config.yaml
hidden_size: 64
num_attention_heads: 2
norm_place: "pre"
rope_fraction: 0.5
optimizer: "muon_variant"
Each number is 128 + 32 x the weight over the matrix's rms, rounded and kept within 0 to 255. Layers, rows and columns count from 0. Numbers have three digits each.

# up: layer 2 MLP up, 256x64, rms 0.491, rows 53-72, columns 0-63
# down: layer 2 MLP down (transposed), 256x64, rms 0.127, rows 53-72, columns 0-63
up53:116165181084136199110148110176122147122138145190085091156164072158147067086137099085185094119096131206168119154137122140089131158108142166195086118147100175145098108160100085119109179096143086
down53:131108121099127205120176152123160114171144122146100110065102214083052137140108105134135090149173151138150120143091164135086133203124135081115117125184231159098207092147177132121108091148135204
up54:167169095101131113094119110145177099173091144179037104068177110131082101152078084095122074152119111191119112181178135155142094111112157149091125116116146146120118123109177146154151200104096129
down54:092089078146136118123092140134106112146132154124137132180091164142130123131159131038075125163160223160130110143127053114140127124097072151115100141100132131160112145122072105171085147095185059
up55:103096139118107146111140145159132096132197131138076107107162145206129137169053116171069109131109135146114111162097185115127115143083169156150143152115104123155155111111131122124102186161187109
down55:104139143122100162096098113107176140079122105104176161176160129118132088111141133137153144134121120122149118130103100087157133105123105108069103121102154110126154084163227100159213113111166172
up56:117076208183104098122154139092094132117069089160094167177156113147157103168072107132101113117097157108106117138095140176138121120061133117114118088134112075065124146151170064076117156149145092
down56:129098124044200114093140089165127110174120216213124129155126181173126122134160079145148134145077160146148142184174075168160090103089125159090169072147146106136126112125114147070104090136111111
up57:118085165161125116131070116127157091209070065143137103123127092123120162145164084095053123097107122124135142147154143127149155175078145124134070108164150154163130123093165094099149096158083125
down57:149150152115148147097087116060133169093101138073093148186161122103193140117113153153156102111103149106170107146173193128140087115125137128184134095106106106106103162140101179123115158151106159
up58:129070148125096154113173085109130043106147104090128124061122118133175151108044157133137110101127126143127142139129083163133146141053109134087117136092044071131071094083146094099101088152083151
down58:143144141119128137093123146122107166120146173126150099075141071147151169144126111104151135151153103122126098152153186173102153129073137080104115114152127140104246183101056101128124161076178128
up59:102173141053129102175134126162134117095125092154124116138128110102211146144113176114171126137030127128148084104116136086116116063154166152182077142107082119095115140176152177073141175131128130
down59:147139133128122124141137166119171113124132083126158202144121155057117165118147150096113164109161197124107138111110082173132129117133209133117133151139142167086089127149081125167168135136109112
up60:140138153128119114167146097139100128134109145137119170170144147178138119077143074101097140128154148161099143099138106156095067103122124090102100137118160171127171122069155108168145188065021147
down60:093100148094125111116136136113079171130136144118144099106149178133165129121079117108150071109124090119153166129177126153147185122051164169118151157121114088131087235107122128145176140176098116
up61:126127131125127123127129126134124120131126130126136121130131132122134133127130120129127122125120124126123125130130130125126136129128127130127129130124125136128133125124134137113124128121130125
down61:123126120124123127128134119136131126123122129141129133122125133123121132116114132136121126118129121125131126121124128124122131129135123129135119137127139127126139133125122122133136128134136124
up62:086111163184120089117133119086057095153165153173140145161121171207140155129181121174175081170108083124152162163151122151110118128109093101089121125113107110092185131163183070118141109156108172
down62:194131126136174162114166136074159091119121097094145107150120163093136086120065099152128152110132148117172157177091129122136169153126175173128133147146174126051128120141120113058159123105124153
up63:111107141099126116134117118089149177141143164198071119110127145125137119087108110133132154076116074145106206087104136123090152170091076075109123102134134118093135129142225194107089165102125130
down63:087081160078127116141199085192086144120063098153111126149119152134116089094190063149118117125155147136124135082111132167131104147170120139089130113206079070111006083138156081177112082114090137
up64:125054092124105157175136123135057186076152095121117121135070143114125160110085114135128109075139139070079048130066152144157092187129125128131144053156135110068108108119158130119161142168149115
down64:140150074110166113127133147128156099140143140114130170121186132106104132139181150181137114156123168157142185089120149085116131082146144143093086121112098186146187127148155112150143112080192097
up65:122127123127136120140129124133135121126125121131133111132124124124141128117135126126141126133123126129126137133134133140128121120125123137140131121135126131123125131120142137118120139133127127
down65:128127131152121118132120120121130116108132137112110129123121130132136129134149135119135116135133129120115119119149122133127130132153138112134127121128141130129132123134113134126133125116129136
up66:146135149117084129125131102115099146068088080087166128107187115170125090103096098204141110081122140089084125104138110161184076132147105170186144138124121055056094164141127114114097108100141142
down66:108137142143117094119122134082062071132094128104111198204152167129098200103151103173082128187161230076148124112152144132111181127114185129121188154194103149162133113147068143192147115176225132
up67:172095117165161085130122119128161164090071131129185100060146116128125163140089057174155115108112143068169168164111114153136140141130195089106094168095104161160125162078115073068135133087226108
down67:153112168107152185158129129126089065160149143111099125100157117181163155090112178173171124173128085139133139120087122192099135152015054134148170111131113136097231139182084061130121145122123150
up68:160175088088167158127097050070166159118100062105104111041139098100143120109113087119122155137044129128128162115085114122095136145096067147122154175161115147083045117116166178210067132164093072
down68:113122093131059106117162175194172120159071072163132162205076151100197162112143094139193140129119046176135129158159131108117062154170087089190061184144059067103138071160192169100107170129179134
up69:169146094116147141130157118091178085171186181165080102117120096134126077134131081103136100149143102100131093141148162107098074136125103114173099152106120173172139103119093057096083141108189166
down69:136118137210072113112200131149095196143059104107154165110137117130175149136128146130082090172162135146197159118102100081122156134167139123078098156144180127109163119146090117108138180099032111
up70:125096189096143147175145112157111137123141144175193111162174118153116177249151135195140093114133123087141149159100112120075170140135108100117141127146183124115142149068076110099084146097146128
down70:125154127114138164110112130136156128140126073054121140177085094100079125064089169088120124152158116214097142172139130137129169153098110174102078103141113143132103083106152134159079130138123086
up71:098105136136103111133111111172123165120094113132127163106136143156148042096075094117105115136109149115123079095121131146176123113104118110149136077134098064095101196174197093136066149147146123
down71:136167140150140126111062103133144096106097163112132084160081144115138152196140130124095118122139111160166116139125180107082164154137162104115134133167113129152162127064120105080098129113146099
up72:092096115145116115132170113164182142103138108112207094132131090115111139103167127122126145159112063140121166196124092081130131084097094088123101092170136081107149065161145102128118148014109114
down72:076043146149178133174136116098098141139114113105150158111104112152136115060052095083136085158122167126119108106152123159058083109158153153102094071157110124067115127120067163070085074131119111